config = dict(
    n_layer=15,
    d_model=512,
    n_head=4,
    n_kv_head=4,
    head_dim=128,
    d_mlp=4096,
    vocab_size=8192,
    activation='relu',
    norm='layernorm',
    norm_place='pre',
    norm_eps=1e-05,
    positions='learned',
    qk_norm=False,
    attn_scale=0.0884,
    bias='all',
    tie_embeddings=True,
    parallel_block=True,
    init='normal',
    init_std_qkv=0.0155,
    init_std_o=0.00282,
    init_std_up=0.0155,
    init_std_down=0.00282,
    init_out_by_depth=True,
    optimizer='soap_variant',
    lr=0.00521,
    beta1=0.95,
    beta2=0.98,
    weight_decay=0.05,
    lr_head=0.00915,
    grad_clip=1.0,
    warmup_steps=200,
    schedule='cos',
    final_lr_fraction=0.0,
    batch_tokens=131072,
    seq_len=1024,
    doc_mask=True,
    train_tokens=662700000,
    steps=5056,
    dataset='wikipedia_en',
)
Each number is 50 + 12 x the weight over its row's rms, rounded and kept within 0 to 99. Layers, rows and columns count from 0. The size before them is the row's rms in percent of the matrix's.

# layer 11 attention value, 512x512, rms 0.167, rows 164-191, columns 256-383
105:52 44 36 48 60 71 26 50 56 73 71 53 65 48 48 47 57 92 40 40 66 30 55 29 41 47 56 49 42 51 69 64 79 37 35 74 44 69 54 46 76 49 42 65 50 63 38 49 45 33 55 34 51 28 52 37 46 50 40 48 47 46 36 49 62 50 31 41 66 57 49 44 61 26 27 67 58 51 30 56 48 35 41 38 43 29 46 27 66 53 72 42 46 51 32 32 56 37 51 46 40 44 43 65 37 50 33 74 39 33 48 53 52 42 36 52 60 48 56 37 31 53 45 43 60 51 44 37
108:30 63 48 73 41 54 62 32 62 49 77 72 67 54 67 53 42 32 43 48 32 73 48 50 46 24 43 29 50 31 54 49 45 53 39 64 42 45 53 57 50 30 57 59 55 62 74 62 39 42 46 58 50 78 51 58 65 66 50 56 36 36 59 43 56 56 41 42 63 37 37 64 78 64 63 35 55 51 50 26 42 56 78 41 61 50 37 62 54 42 70 52 44 52 44 58 46 45 63 66 49 35 55 53 35 39 54 46 49 49 53 57 49 51 38 71 55 38 48 50 52 72 55 63 58 70 48 63
104:57 35 53 52 53 55 43 53 51 61 35 62 64 54 55 58 35 56 39 41 50 71 60 45 53 64 54 51 51 40 35 70 49 55 65 44 65 40 51 49 48 52 53 40 57 54 36 50 51 60 47 62 61 31 61 53 59 37 42 48 69 56 17 52 75 50 15 51 51 61 62 40 32 32 32 41 44 40 46 62 66 60 56 46 40 37 44 44 35 60 44 42 64 47 39 33 45 58 61 36 55 53 60 52 58 49 53 60 45 44 46 45 50 59 42 30 70 34 53 22 50 54 49 50 52 26 52 38
107:50 66 57 49 52 46 61 26 59 63 41 32 37 51 53 34 36 64 49 38 45 51 82 47 62 51 54 42 47 78 49 38 39 37 60 44 61 47 44 43 45 49 55 71 66 33 43 66 53 54 65 54 60 31 52 37 65 37 59 62 54 27 62 47 51 68 26 47 82 34 49 42 43 63 65 54 27 39 51 45 47 67 44 61 65 50 47 41 57 46 45 40 61 62 45 56 61 32 62 53 50 52 55 49 37 35 46 63 64 44 69 56 50 58 21 46 61 72 29 61 52 56 21 55 61 51 54 63
109:63 56 61 65 65 64 29 47 51 54 74 65 52 35 47 48 47 50 62 50 72 60 42 51 37 59 61 35 40 69 58 60 69 54 17 70 57 83 45 39 49 59 63 40 37 62 52 57 58 52 50 41 59 49 52 39 56 49 48 53 65 52 38 65 41 40 37 71 52 62 36 50 32 47 32 38 57 54 55 65 44 26 55 26 47 53 63 37 55 57 40 55 52 36 58 62 44 55 66 44 56 35 42 31 57 59 55 84 50 50 65 45 49 50 54 60 42 57 28 60 57 70 29 68 71 51 61 62
107:59 46 39 40 44 29 41 60 51 62 47 52 46 64 44 53 21 55 45 62 57 60 64 61 28 39 48 37 48 53 43 70 39 38 31 64 41 51 27 42 51 46 40 42 48 57 63 40 37 55 56 43 57 57 33 54 53 59 40 47 46 52 53 46 46 54 61 49 47 38 64 58 53 41 42 57 49 47 45 50 54 60 39 56 53 51 51 27 50 40 39 57 32 66 54 61 53 36 40 57 44 43 20 53 49 31 43 66 87 57 52 34 41 37 42 46 49 31 51 59 56 67 53 41 46 42 30 52
103:60 43 47 40 50 44 55 38 38 44 56 78 36 57 66 61 43 35 55 54 56 46 61 47 47 51 46 34 54 55 44 50 43 68 56 43 50 41 65 46 84 59 44 40 53 45 51 41 48 33 28 62 57 50 65 47 41 31 49 65 57 44 50 47 90 55 71 58 54 67 53 76 40 64 61 46 52 56 60 42 58 60 56 43 14 42 44 74 54 48 58 22 58 50 50 38 42 60 43 37 65 75 38 50 47 53 47 41 62 82 51 47 22 53 27 54 53 45 42 33 49 41 59 39 49 43 54 48
105:46 46 26 56 40 70 46 33 68 55 53 49 58 55 45 35 51 52 44 49 67 52 34 59 41 50 55 45 62 50 69 55 50 50 56 45 33 66 51 03 57 42 49 45 30 68 55 55 49 47 32 50 38 37 45 40 42 43 44 41 45 56 51 56 40 47 44 53 53 62 66 55 62 63 52 23 44 63 67 42 41 57 21 49 70 53 53 35 59 48 29 55 65 52 49 50 39 38 40 46 74 50 50 58 59 29 53 41 52 38 73 56 65 56 68 55 63 39 57 52 44 54 34 47 54 46 74 35
103:46 60 63 56 49 54 65 63 52 46 52 41 51 82 55 48 44 46 49 50 35 40 69 27 59 35 57 49 54 42 48 23 66 39 58 47 36 42 42 60 37 52 72 40 35 47 58 67 44 31 54 58 34 64 44 76 69 29 23 47 60 53 59 52 54 43 40 46 69 43 68 41 52 46 52 56 64 19 56 56 52 43 47 58 57 54 57 56 52 58 45 62 45 57 67 49 39 35 56 55 54 37 46 23 33 37 37 67 57 38 47 35 42 56 69 40 37 74 53 38 46 46 46 61 39 46 53 26
108:51 60 54 37 47 16 68 65 68 60 61 68 53 55 57 45 67 51 41 42 37 31 56 45 48 44 53 40 64 46 46 59 70 69 44 76 54 49 56 32 41 57 57 45 45 41 52 56 39 62 54 54 44 56 66 59 46 49 56 61 62 50 44 60 42 40 41 49 49 53 58 47 50 77 68 72 33 43 36 52 35 53 76 45 53 68 48 57 70 41 56 58 52 56 70 61 68 49 48 54 39 57 34 57 44 68 63 28 43 53 47 70 53 62 67 59 57 44 48 43 41 62 49 53 49 55 32 48
106:74 50 36 42 60 38 48 55 49 49 82 62 64 59 32 56 67 53 50 38 58 51 30 46 34 49 52 45 48 55 71 49 55 51 40 43 23 44 58 49 31 34 63 46 61 69 40 68 67 35 57 43 52 34 40 46 55 44 25 69 34 56 40 53 68 45 52 49 41 31 46 35 52 19 57 24 52 53 50 35 58 54 70 45 33 45 54 60 39 66 56 69 37 40 33 30 35 49 58 68 49 60 37 56 73 50 60 40 51 56 18 58 47 38 59 46 49 66 42 54 75 53 41 65 76 53 40 71
104:56 59 52 52 35 36 76 33 40 76 39 37 56 48 45 50 39 45 53 62 29 45 54 61 38 62 37 41 48 74 37 49 55 32 53 44 44 33 40 48 29 48 67 50 47 55 56 50 49 56 66 60 40 57 54 45 47 36 54 34 59 63 61 68 60 20 57 65 34 65 30 40 44 63 46 52 54 59 48 65 20 47 45 45 47 36 57 59 70 38 54 54 48 57 35 37 50 42 72 49 77 55 38 27 56 51 48 63 45 60 36 56 44 53 40 58 51 41 66 61 62 54 64 75 59 49 63 55
105:49 44 52 44 38 39 48 66 52 52 55 36 57 59 52 33 31 43 50 35 57 31 46 50 44 36 58 45 45 38 44 35 58 60 46 52 73 51 51 42 48 53 31 40 44 39 58 53 45 44 65 60 46 60 45 34 43 30 40 54 28 51 25 60 62 54 50 47 59 74 48 32 61 45 49 46 51 83 46 59 49 52 48 45 63 52 70 66 57 48 45 50 56 67 56 38 31 27 45 50 55 40 69 49 54 45 47 51 51 42 74 54 60 45 60 69 47 49 61 60 62 65 46 62 43 35 52 49
106:50 35 56 54 40 46 55 49 49 39 59 55 23 53 55 57 52 60 43 52 62 70 49 70 50 37 44 46 45 45 61 53 47 49 46 42 49 25 49 60 57 55 48 45 57 40 36 59 34 59 76 59 40 32 56 33 57 38 41 27 42 67 40 64 42 56 53 48 64 62 42 50 51 39 59 72 47 56 39 35 45 56 60 22 40 43 48 44 34 64 17 54 51 40 50 83 71 41 51 33 35 56 52 31 34 50 53 80 64 56 33 68 32 71 65 66 27 61 33 64 64 53 45 40 54 31 57 41
101:46 56 42 34 52 39 58 60 57 62 34 62 39 49 53 46 40 59 43 46 57 53 37 78 58 60 25 51 43 35 47 33 51 56 53 47 40 40 40 64 59 73 57 82 42 53 40 68 58 38 70 55 54 43 30 45 52 43 41 53 63 62 53 30 45 72 47 70 43 75 69 49 59 42 46 80 52 66 37 50 54 70 53 73 55 49 35 61 57 45 42 52 48 46 50 29 58 47 48 24 47 33 63 61 59 28 65 98 46 30 51 51 40 38 49 46 33 33 34 57 31 47 59 57 42 50 54 34
112:46 63 54 45 77 52 53 37 43 55 30 21 45 65 58 06 44 42 55 45 60 58 30 62 66 36 25 49 64 66 48 47 57 54 51 56 63 50 42 49 77 49 42 76 44 42 46 57 60 49 42 43 67 52 57 49 42 45 45 55 71 66 33 21 39 53 58 32 41 54 55 50 55 40 75 70 58 35 50 39 48 35 54 70 44 74 53 55 57 53 48 33 58 58 52 61 44 51 56 50 66 54 39 56 45 57 39 44 47 60 58 54 62 46 32 28 31 34 63 58 44 51 59 64 43 57 56 38
103:48 34 54 35 30 39 63 71 48 46 54 72 52 61 62 42 56 54 51 74 42 40 71 28 46 46 19 43 68 45 64 40 48 56 43 62 71 53 57 44 46 60 42 51 44 53 44 54 49 64 59 73 56 68 64 35 41 65 60 64 55 67 53 53 55 56 40 62 35 42 68 57 46 72 52 65 40 57 44 48 58 53 55 38 42 58 61 60 40 51 52 47 45 59 30 55 33 70 52 76 67 37 61 47 49 63 58 26 64 43 34 57 59 51 43 47 42 47 51 77 33 41 54 68 37 39 61 64
103:37 42 45 52 64 26 41 38 51 56 46 69 59 49 48 41 54 48 49 54 55 52 63 67 44 61 67 47 73 47 62 51 49 50 51 54 17 32 60 41 68 76 61 43 52 67 59 60 46 65 51 31 48 41 53 55 50 46 51 75 62 76 38 44 80 49 65 55 41 70 54 60 55 58 51 34 64 59 41 55 64 67 53 63 55 48 69 44 47 65 40 51 58 66 69 50 55 53 39 57 44 63 64 50 58 33 54 38 61 61 59 74 53 70 68 65 39 50 53 62 56 54 53 57 37 48 56 39
107:55 53 61 36 49 64 33 31 30 52 48 63 69 55 43 60 50 71 38 48 29 51 35 59 55 62 63 31 66 50 61 70 53 27 59 38 50 47 44 52 28 28 44 44 57 43 52 44 51 61 45 36 54 53 47 48 65 69 45 15 77 57 47 68 60 57 38 74 28 60 55 45 51 35 54 52 45 51 64 59 41 39 64 56 46 48 14 46 72 48 54 32 48 36 29 69 65 57 53 53 38 55 67 40 33 39 70 43 64 27 47 47 41 55 46 58 56 66 45 43 64 42 48 57 55 62 61 51
102:39 50 52 53 49 57 56 37 63 68 55 38 16 35 30 60 56 56 48 43 40 42 41 55 36 63 64 44 44 45 44 46 42 45 49 52 66 50 41 54 49 62 46 40 59 33 70 32 65 80 44 55 74 55 42 31 58 54 39 25 76 42 30 65 59 43 66 30 46 58 45 52 38 30 60 71 45 57 46 43 29 59 58 43 37 48 46 43 51 49 56 52 35 50 38 54 48 33 44 24 53 63 67 58 57 65 48 50 40 34 55 29 37 54 42 64 29 51 45 67 63 52 53 49 43 62 36 52
103:61 28 47 45 62 43 48 47 59 65 35 64 62 29 45 38 59 40 68 50 45 63 40 47 42 40 67 49 48 40 69 60 68 54 42 59 56 76 63 68 58 57 69 30 46 44 45 42 56 62 33 71 64 40 45 50 42 63 53 61 46 43 35 50 51 68 55 51 40 28 50 61 61 65 40 51 44 65 53 56 68 22 32 56 55 46 34 28 72 52 54 46 52 56 64 68 63 61 62 66 55 36 38 42 68 60 72 72 65 44 53 63 20 77 53 44 58 49 70 59 73 52 35 62 43 63 67 59
098:51 37 60 25 51 38 45 71 41 49 54 53 23 62 65 54 67 56 48 48 48 44 21 43 55 57 22 49 61 54 63 58 72 70 37 63 37 48 48 44 50 53 58 44 48 66 38 69 54 48 47 58 45 43 51 64 72 50 60 61 76 53 36 67 65 53 63 57 61 54 31 39 50 48 45 65 47 38 58 50 59 50 54 39 54 32 50 60 33 41 55 65 62 61 70 56 34 51 62 70 49 45 40 61 14 57 55 62 59 43 59 58 54 28 48 63 65 49 43 52 31 49 54 37 58 57 63 50
099:58 72 67 44 54 42 38 68 28 64 39 85 40 68 59 36 56 56 53 43 59 60 61 44 37 35 39 52 51 60 73 58 51 65 54 48 72 66 43 53 38 45 33 65 34 55 50 67 44 41 64 51 49 65 71 40 52 41 43 81 59 42 50 45 55 47 62 58 60 54 50 57 46 38 46 67 51 54 57 61 59 42 77 51 74 69 79 56 55 46 30 55 61 53 41 43 55 90 47 63 59 57 56 43 35 46 52 43 32 45 55 46 51 57 61 70 49 73 33 60 38 48 38 53 54 54 31 34
105:62 68 32 48 41 46 59 44 42 50 46 63 50 42 55 51 67 56 52 26 59 50 47 51 41 38 35 41 60 53 36 48 60 30 45 61 40 21 33 54 44 49 58 49 44 47 58 51 58 60 49 31 54 44 57 40 43 49 55 25 68 42 30 63 52 53 51 82 72 47 39 63 54 38 53 32 45 50 44 64 48 61 57 35 56 51 24 63 40 48 51 54 48 57 45 35 54 47 46 46 59 56 29 51 55 46 63 81 43 43 48 68 41 29 38 31 59 40 47 50 57 39 65 47 70 48 54 36
103:43 34 40 54 60 61 36 67 52 59 45 50 37 45 77 53 58 40 79 70 28 57 58 44 48 47 30 50 53 47 46 52 34 46 36 40 38 64 24 52 33 41 66 45 54 51 69 54 79 58 49 67 22 65 61 50 44 33 41 42 54 42 34 30 47 65 44 48 33 25 65 61 47 34 76 54 57 42 36 45 47 30 48 63 75 59 39 34 62 51 56 39 46 35 52 54 55 48 65 42 66 50 43 57 39 44 41 35 27 41 60 32 34 48 58 89 64 49 57 39 43 35 43 51 50 61 57 23
103:45 54 52 31 45 08 57 69 49 42 67 41 49 55 59 54 41 60 42 56 54 34 51 35 57 45 42 46 57 48 54 72 38 65 47 48 53 59 61 45 29 44 38 61 17 68 56 37 53 54 63 31 46 73 48 67 71 57 55 49 70 62 46 71 45 73 64 42 49 53 40 63 59 35 67 40 66 53 32 62 51 39 52 53 49 51 49 73 50 60 54 50 55 49 48 54 44 52 72 56 56 49 52 47 52 56 62 40 49 53 52 50 47 66 68 20 42 55 37 40 37 62 48 48 50 53 57 31
105:65 57 30 27 51 44 57 48 49 37 36 63 26 39 49 36 36 57 36 44 22 30 87 51 59 36 50 53 57 25 53 53 55 56 61 39 51 36 55 43 38 49 63 46 58 65 49 41 35 35 48 39 41 65 45 43 34 40 59 36 44 55 46 49 59 44 42 41 44 65 66 39 42 48 59 56 32 46 59 62 42 46 70 38 50 61 47 41 58 48 56 72 37 31 74 63 67 29 58 58 55 57 44 50 53 52 54 41 45 50 46 50 86 57 39 47 38 29 65 35 38 48 56 37 38 52 58 59
106:31 42 47 60 67 33 57 41 54 59 60 48 77 60 54 41 49 60 85 56 34 65 68 24 79 49 50 57 48 58 53 44 58 34 33 44 62 48 48 49 52 50 25 23 49 51 55 63 57 53 73 58 57 53 35 62 39 46 54 55 66 61 67 39 44 48 50 53 44 47 57 26 56 58 71 48 36 46 45 48 46 66 66 44 52 30 59 51 41 49 64 41 51 72 36 42 56 66 44 54 59 58 37 78 31 27 38 43 51 47 50 36 46 50 44 36 55 48 37 55 37 33 56 74 54 47 54 35
# layer 11 attention output (transposed), 512x512, rms 0.147, rows 164-190, columns 256-383
110:30 70 56 63 50 38 66 38 40 33 68 50 54 54 58 66 22 49 55 50 54 59 60 37 44 57 64 43 58 48 44 56 44 69 56 44 58 33 40 61 39 40 46 40 57 68 51 47 41 54 32 50 33 60 55 45 30 25 64 43 57 53 39 40 66 51 53 51 59 43 50 52 54 47 53 22 45 54 61 53 54 59 48 61 59 58 31 78 35 51 48 69 59 51 32 59 36 39 76 65 36 41 31 54 51 39 61 45 38 43 39 72 51 47 69 54 40 74 49 38 44 57 74 47 49 62 63 44
111:48 29 52 55 24 56 74 50 49 57 46 26 58 55 47 45 42 57 55 56 44 33 42 70 61 57 37 29 55 48 32 33 66 35 37 60 55 65 58 41 49 57 49 39 59 34 41 36 26 63 73 58 43 47 83 60 49 36 45 57 74 58 35 38 53 51 44 46 58 53 48 33 39 47 48 49 65 36 62 41 56 49 44 55 60 48 63 43 60 51 39 45 47 67 67 48 55 49 49 38 51 63 50 55 48 60 54 66 42 48 87 58 47 32 53 47 48 49 58 61 41 49 42 70 47 39 52 37
107:49 52 35 40 48 56 59 56 56 59 70 33 34 55 40 52 50 66 41 53 58 41 37 42 61 61 48 57 36 45 53 50 46 55 35 37 66 41 52 77 41 67 38 48 48 56 38 46 53 46 57 52 31 54 17 61 55 43 50 51 27 36 56 49 61 40 36 46 48 53 32 46 49 58 50 68 52 47 39 40 68 63 45 49 39 32 50 54 62 54 25 49 62 40 49 59 45 71 46 70 67 65 56 67 53 52 59 53 43 55 56 47 67 52 46 66 46 62 71 51 60 53 52 37 53 49 64 53
111:26 35 58 36 59 47 53 46 49 69 50 68 78 68 49 62 45 37 32 14 29 34 46 85 61 39 53 64 56 33 58 39 62 58 61 52 60 26 37 53 51 64 68 43 46 43 56 52 49 50 37 47 63 53 63 46 31 44 43 54 39 31 51 42 44 47 72 54 51 43 44 52 48 50 25 60 66 25 41 43 52 69 59 44 59 54 58 36 55 56 43 55 19 52 60 39 38 41 43 54 44 44 55 54 47 44 46 50 38 52 60 46 33 47 46 36 46 49 48 45 23 51 73 52 61 40 51 42
111:53 67 38 59 47 37 47 70 19 47 32 47 43 63 47 19 58 68 51 57 51 51 45 73 59 58 46 64 63 43 50 46 24 52 45 41 46 28 66 41 73 53 54 61 75 40 58 50 38 38 38 44 28 45 60 36 35 69 26 47 75 33 48 36 46 41 62 35 62 55 41 60 52 28 45 64 74 57 67 58 49 43 66 52 53 27 39 55 39 41 30 54 74 46 61 24 56 23 44 57 51 69 45 71 56 46 64 41 57 25 56 65 48 50 60 38 44 46 40 39 59 55 41 46 42 42 55 54
111:50 47 47 62 30 49 54 53 36 69 65 62 56 68 52 52 39 61 60 41 57 55 34 35 57 57 70 69 36 35 44 46 26 39 56 40 41 44 61 55 35 50 19 56 44 58 35 38 39 44 54 48 35 46 74 51 55 47 55 38 25 63 58 31 64 69 24 48 30 41 33 37 25 65 40 70 27 59 43 48 64 46 34 37 45 28 63 35 54 53 52 42 47 68 60 44 55 40 61 31 53 44 49 11 37 26 60 31 34 48 51 58 68 46 57 35 57 65 46 41 62 41 57 73 51 68 60 73
110:52 50 67 47 59 38 17 19 48 49 50 40 35 52 49 26 64 47 48 25 53 36 38 40 63 61 46 59 37 53 70 40 39 45 44 66 58 44 50 70 66 69 57 44 57 63 59 36 70 47 53 67 44 38 33 43 56 47 39 46 70 43 39 41 64 28 37 28 46 55 53 27 55 57 25 39 48 46 50 57 34 49 61 50 55 31 58 40 56 45 51 45 57 40 55 66 58 43 35 60 44 52 29 40 46 39 46 49 43 34 55 54 55 35 63 50 54 67 52 73 37 67 52 38 68 55 65 49
108:49 52 51 37 74 28 61 57 69 40 51 43 66 68 65 45 46 50 52 55 67 41 42 54 41 31 46 64 60 72 62 46 47 20 47 46 53 39 52 52 48 36 42 46 49 41 42 35 48 66 66 64 48 55 36 47 48 65 75 51 45 37 56 54 40 61 66 46 48 34 25 57 34 60 31 55 49 61 64 68 64 54 39 62 52 60 37 53 68 44 45 53 47 65 61 67 42 54 69 69 49 59 64 58 44 47 51 43 46 30 67 47 32 61 54 53 47 47 51 42 39 32 32 75 29 56 53 47
110:66 59 53 38 60 53 78 69 36 64 40 56 40 46 59 43 30 57 58 55 57 26 47 69 47 38 47 68 31 43 33 49 36 19 51 38 44 83 60 71 47 40 52 54 55 33 47 46 42 39 32 58 51 45 59 49 39 54 25 40 54 56 48 69 48 28 48 44 24 50 61 39 66 57 36 34 60 65 55 35 49 34 50 42 51 44 35 37 41 57 40 56 37 63 61 44 53 52 75 54 50 72 65 38 44 48 66 49 28 65 39 48 63 74 51 51 49 49 60 34 46 39 47 44 45 34 43 44
108:47 45 40 66 59 48 62 69 58 74 71 28 69 41 39 51 56 62 60 51 59 84 49 50 57 46 31 57 59 45 45 43 65 29 28 43 48 45 63 36 60 32 46 55 52 29 54 68 53 65 56 45 75 25 47 26 53 34 44 53 53 65 57 67 46 61 39 60 61 50 46 53 47 25 42 45 60 47 52 59 45 70 36 39 39 36 47 50 51 45 48 65 60 35 43 61 63 39 58 74 45 49 44 35 81 57 65 52 58 60 53 37 62 42 45 59 47 62 40 45 84 47 42 24 63 54 22 46
107:35 60 50 54 47 36 53 56 63 54 48 54 49 52 44 60 45 46 53 68 35 31 36 42 38 30 50 49 63 39 28 47 45 48 53 31 60 60 45 64 47 51 47 28 57 57 71 35 42 57 37 49 31 53 32 63 44 68 55 60 47 56 30 51 43 48 48 57 61 53 48 44 33 46 71 37 31 45 44 32 65 49 56 42 49 44 35 57 60 37 47 41 56 58 39 40 16 58 38 68 50 52 50 57 55 46 19 47 26 69 55 53 50 63 35 58 62 47 43 58 61 51 26 33 39 54 37 55
111:42 22 24 47 55 54 61 63 50 61 44 58 50 50 47 65 39 50 44 58 60 48 31 60 36 46 65 56 52 29 30 46 52 69 59 52 50 64 72 51 53 61 58 66 44 45 52 45 40 40 48 26 57 52 52 47 54 60 53 75 52 65 49 46 51 46 37 44 69 52 55 36 47 29 53 40 63 36 52 68 56 45 50 56 55 76 46 61 22 61 51 29 57 54 38 27 65 53 33 75 37 53 81 48 61 39 61 35 43 41 43 45 63 47 50 36 45 58 55 43 42 50 51 43 40 43 57 39
112:58 59 53 55 56 52 31 57 71 52 52 52 45 44 57 31 42 72 48 66 62 50 64 42 68 46 55 36 52 82 38 47 68 33 52 46 31 55 48 77 52 40 54 57 51 44 39 47 61 47 27 63 49 30 38 43 42 61 63 45 49 39 43 43 31 55 42 48 42 65 46 59 53 36 55 47 34 52 44 63 44 34 50 31 54 21 40 69 56 62 76 62 63 56 50 37 47 53 71 30 49 50 47 49 59 53 52 32 34 28 44 73 40 44 61 37 49 63 46 30 39 62 41 40 59 21 59 51
109:26 90 55 48 47 56 53 51 47 39 26 45 32 46 44 45 39 62 35 49 32 27 65 74 43 63 42 52 50 52 51 48 42 53 47 42 36 61 32 43 65 52 48 54 39 49 63 68 54 39 35 70 62 51 58 39 48 47 45 53 41 66 38 54 28 49 56 66 31 67 62 58 41 62 34 55 48 30 59 42 19 56 62 73 62 57 45 57 48 56 40 40 40 64 61 48 53 50 52 53 62 49 63 52 44 43 50 35 35 32 62 60 45 48 44 56 42 47 56 65 34 55 52 38 64 45 47 43
108:41 67 61 56 26 53 67 59 35 50 51 43 30 49 34 27 45 64 38 59 30 49 40 42 36 44 47 38 43 55 58 41 24 35 53 52 28 65 66 64 63 33 68 39 42 46 79 40 30 68 47 53 51 43 47 56 52 52 60 55 49 57 43 40 44 56 29 34 50 63 36 47 47 56 54 38 45 58 72 46 49 60 24 63 34 47 80 47 62 53 66 69 48 57 60 52 62 42 48 47 44 65 47 52 39 63 27 62 38 56 40 54 64 49 60 39 60 47 47 42 56 58 46 50 40 31 42 32
110:49 35 29 49 56 61 35 54 48 51 50 48 56 58 48 64 58 49 58 26 69 43 52 41 65 40 59 39 30 41 44 68 39 52 44 64 54 52 72 38 56 68 46 20 56 61 75 60 42 53 47 49 40 29 40 55 54 35 49 43 39 57 32 50 49 55 47 53 59 57 42 74 38 46 30 45 60 34 32 39 39 62 52 51 69 53 48 50 40 47 28 69 81 37 39 41 52 37 57 53 62 58 53 73 46 52 24 41 55 58 72 58 42 49 47 31 54 26 59 38 67 62 63 55 45 51 53 67
110:70 52 36 29 49 52 55 84 47 53 58 37 70 60 46 61 32 52 48 36 35 56 58 44 41 51 56 63 52 68 18 43 66 30 56 28 44 36 45 49 57 68 58 50 50 40 42 25 42 43 31 46 34 68 38 45 56 42 61 72 64 58 58 33 23 43 56 24 37 53 49 34 72 52 26 62 44 39 57 42 35 50 19 43 54 51 42 37 64 46 55 47 47 64 44 54 75 48 40 54 57 48 52 28 62 34 47 37 27 49 44 32 72 41 54 61 57 46 48 59 57 61 41 33 37 61 50 62
110:51 45 62 53 50 43 72 44 60 58 47 22 43 66 13 66 54 56 41 33 85 34 28 46 46 64 18 49 34 51 40 42 61 58 39 53 44 70 72 62 50 47 45 39 41 40 62 42 58 38 51 37 63 42 49 44 67 63 37 36 36 58 62 32 50 55 50 37 47 39 34 44 38 23 56 53 57 69 48 60 40 43 54 41 64 66 57 47 59 51 32 47 50 30 74 29 46 41 58 47 47 48 35 50 32 54 40 56 42 57 50 64 40 51 67 33 59 54 43 38 16 38 50 46 47 65 36 63
110:44 57 49 49 48 43 75 76 33 69 64 53 28 55 52 73 37 56 48 54 53 62 51 45 51 56 44 37 31 48 62 47 66 51 56 43 41 71 72 51 62 53 39 33 59 33 21 73 34 63 35 42 47 47 55 33 50 32 70 75 53 62 55 56 58 40 69 32 40 55 38 69 52 27 59 62 63 42 57 46 56 73 58 44 46 46 59 42 34 65 50 47 33 33 63 70 50 53 57 64 51 59 54 21 57 45 23 55 40 51 59 52 48 25 59 29 50 46 60 52 60 59 60 68 22 61 32 53
107:41 45 47 51 50 42 45 22 47 66 62 49 48 44 33 45 55 51 63 55 67 59 63 48 47 48 33 57 56 51 32 52 62 50 25 38 53 31 55 35 51 42 64 71 07 52 48 46 44 74 52 44 33 64 64 55 56 59 54 51 31 73 59 71 44 47 34 42 53 64 65 52 60 39 64 72 79 40 25 46 73 45 63 56 58 58 66 55 48 45 54 52 50 22 58 39 63 47 27 71 42 34 52 29 44 48 43 56 46 76 45 47 48 46 55 40 54 39 43 56 53 53 43 36 63 68 61 51
108:52 54 20 65 52 64 53 48 46 54 45 58 45 57 74 39 45 53 38 45 60 26 50 43 52 51 43 49 52 50 54 50 45 57 60 63 52 31 46 35 66 56 52 34 36 56 22 55 46 48 59 74 43 51 50 48 66 45 28 47 27 73 43 41 43 62 49 60 42 53 51 66 40 25 55 56 38 68 53 32 46 57 71 62 54 45 58 53 50 28 49 79 41 66 68 45 41 51 52 32 56 56 28 64 65 49 46 61 45 55 65 28 74 31 59 57 68 44 55 55 37 45 52 35 61 76 30 50
108:44 54 54 61 54 48 62 67 47 49 38 39 63 38 36 58 39 41 60 57 50 52 31 50 73 45 44 55 65 58 53 51 46 49 56 58 60 75 60 28 44 51 63 52 38 53 57 46 64 41 46 54 49 51 56 45 58 54 42 58 57 38 62 21 57 69 75 61 47 67 59 59 45 45 55 30 53 49 60 53 65 42 40 68 69 55 45 52 51 47 53 59 49 56 43 40 13 24 69 31 54 37 47 20 69 32 60 73 50 53 27 37 52 50 56 50 60 58 60 43 44 60 60 76 47 49 70 39
108:47 46 65 63 59 57 27 74 48 55 66 37 49 53 34 55 55 46 50 31 17 68 40 60 48 35 44 49 26 46 43 35 43 16 33 61 66 47 53 62 66 47 56 71 50 49 47 47 66 43 53 30 44 48 15 38 56 72 54 54 52 42 52 70 47 56 54 48 20 44 37 49 42 39 40 43 34 36 70 56 54 46 38 50 51 36 61 62 56 30 46 71 54 55 52 54 30 53 64 54 53 43 39 55 41 40 46 62 42 33 34 50 48 30 22 51 35 46 58 28 63 50 47 68 34 58 51 44
108:70 53 77 57 34 45 42 51 54 36 55 45 52 53 52 48 52 14 36 61 50 39 28 40 48 38 40 49 33 65 71 45 64 46 55 36 25 59 56 39 52 35 39 67 53 49 41 48 50 56 32 35 34 71 46 52 39 32 49 62 33 53 28 54 56 56 52 38 40 30 56 52 44 74 59 31 58 29 47 45 64 62 60 44 39 53 50 53 57 69 31 48 55 63 46 75 57 39 23 52 56 56 57 41 33 56 45 52 51 38 47 53 68 48 52 56 50 48 47 41 30 45 46 40 55 38 64 50
110:37 41 48 50 61 72 42 64 59 41 36 57 50 52 23 32 49 39 64 50 47 50 43 29 32 59 59 53 27 53 40 43 57 40 64 38 53 34 53 48 55 47 53 41 53 46 58 67 72 53 59 48 62 49 63 52 43 66 74 54 32 67 65 34 40 23 45 51 60 66 30 50 61 57 45 48 48 56 69 50 43 64 55 37 29 36 34 49 39 40 52 31 61 58 48 52 66 42 60 54 37 52 43 56 25 57 73 55 83 64 68 48 51 41 53 50 67 49 57 51 43 59 21 52 68 49 49 62
108:48 63 53 66 55 34 45 57 60 48 56 44 49 26 54 34 49 51 42 63 39 55 58 61 61 56 34 37 48 43 31 43 60 58 52 46 50 49 32 51 67 54 66 60 51 44 60 65 56 49 33 58 54 61 35 63 55 53 57 26 57 48 65 50 66 27 51 57 51 61 35 38 29 32 39 56 61 54 54 46 64 42 42 42 47 82 55 39 51 40 61 64 64 55 34 44 43 33 55 52 52 54 30 37 57 45 36 43 43 57 40 23 44 41 58 57 45 58 63 41 34 60 29 34 51 34 59 68
111:42 54 64 73 56 39 39 39 45 49 71 69 66 74 46 40 49 49 62 89 58 52 49 51 51 50 72 32 46 49 28 49 51 50 35 54 30 47 66 38 67 37 43 55 61 39 58 45 62 60 59 59 57 38 65 53 39 57 43 47 38 50 35 56 29 70 42 52 51 48 58 57 54 38 33 52 39 54 51 24 48 58 49 56 58 76 38 64 53 28 42 51 59 44 42 56 50 44 52 46 68 51 52 42 46 53 54 38 49 40 41 44 41 53 56 73 54 57 54 49 61 52 81 19 46 65 37 30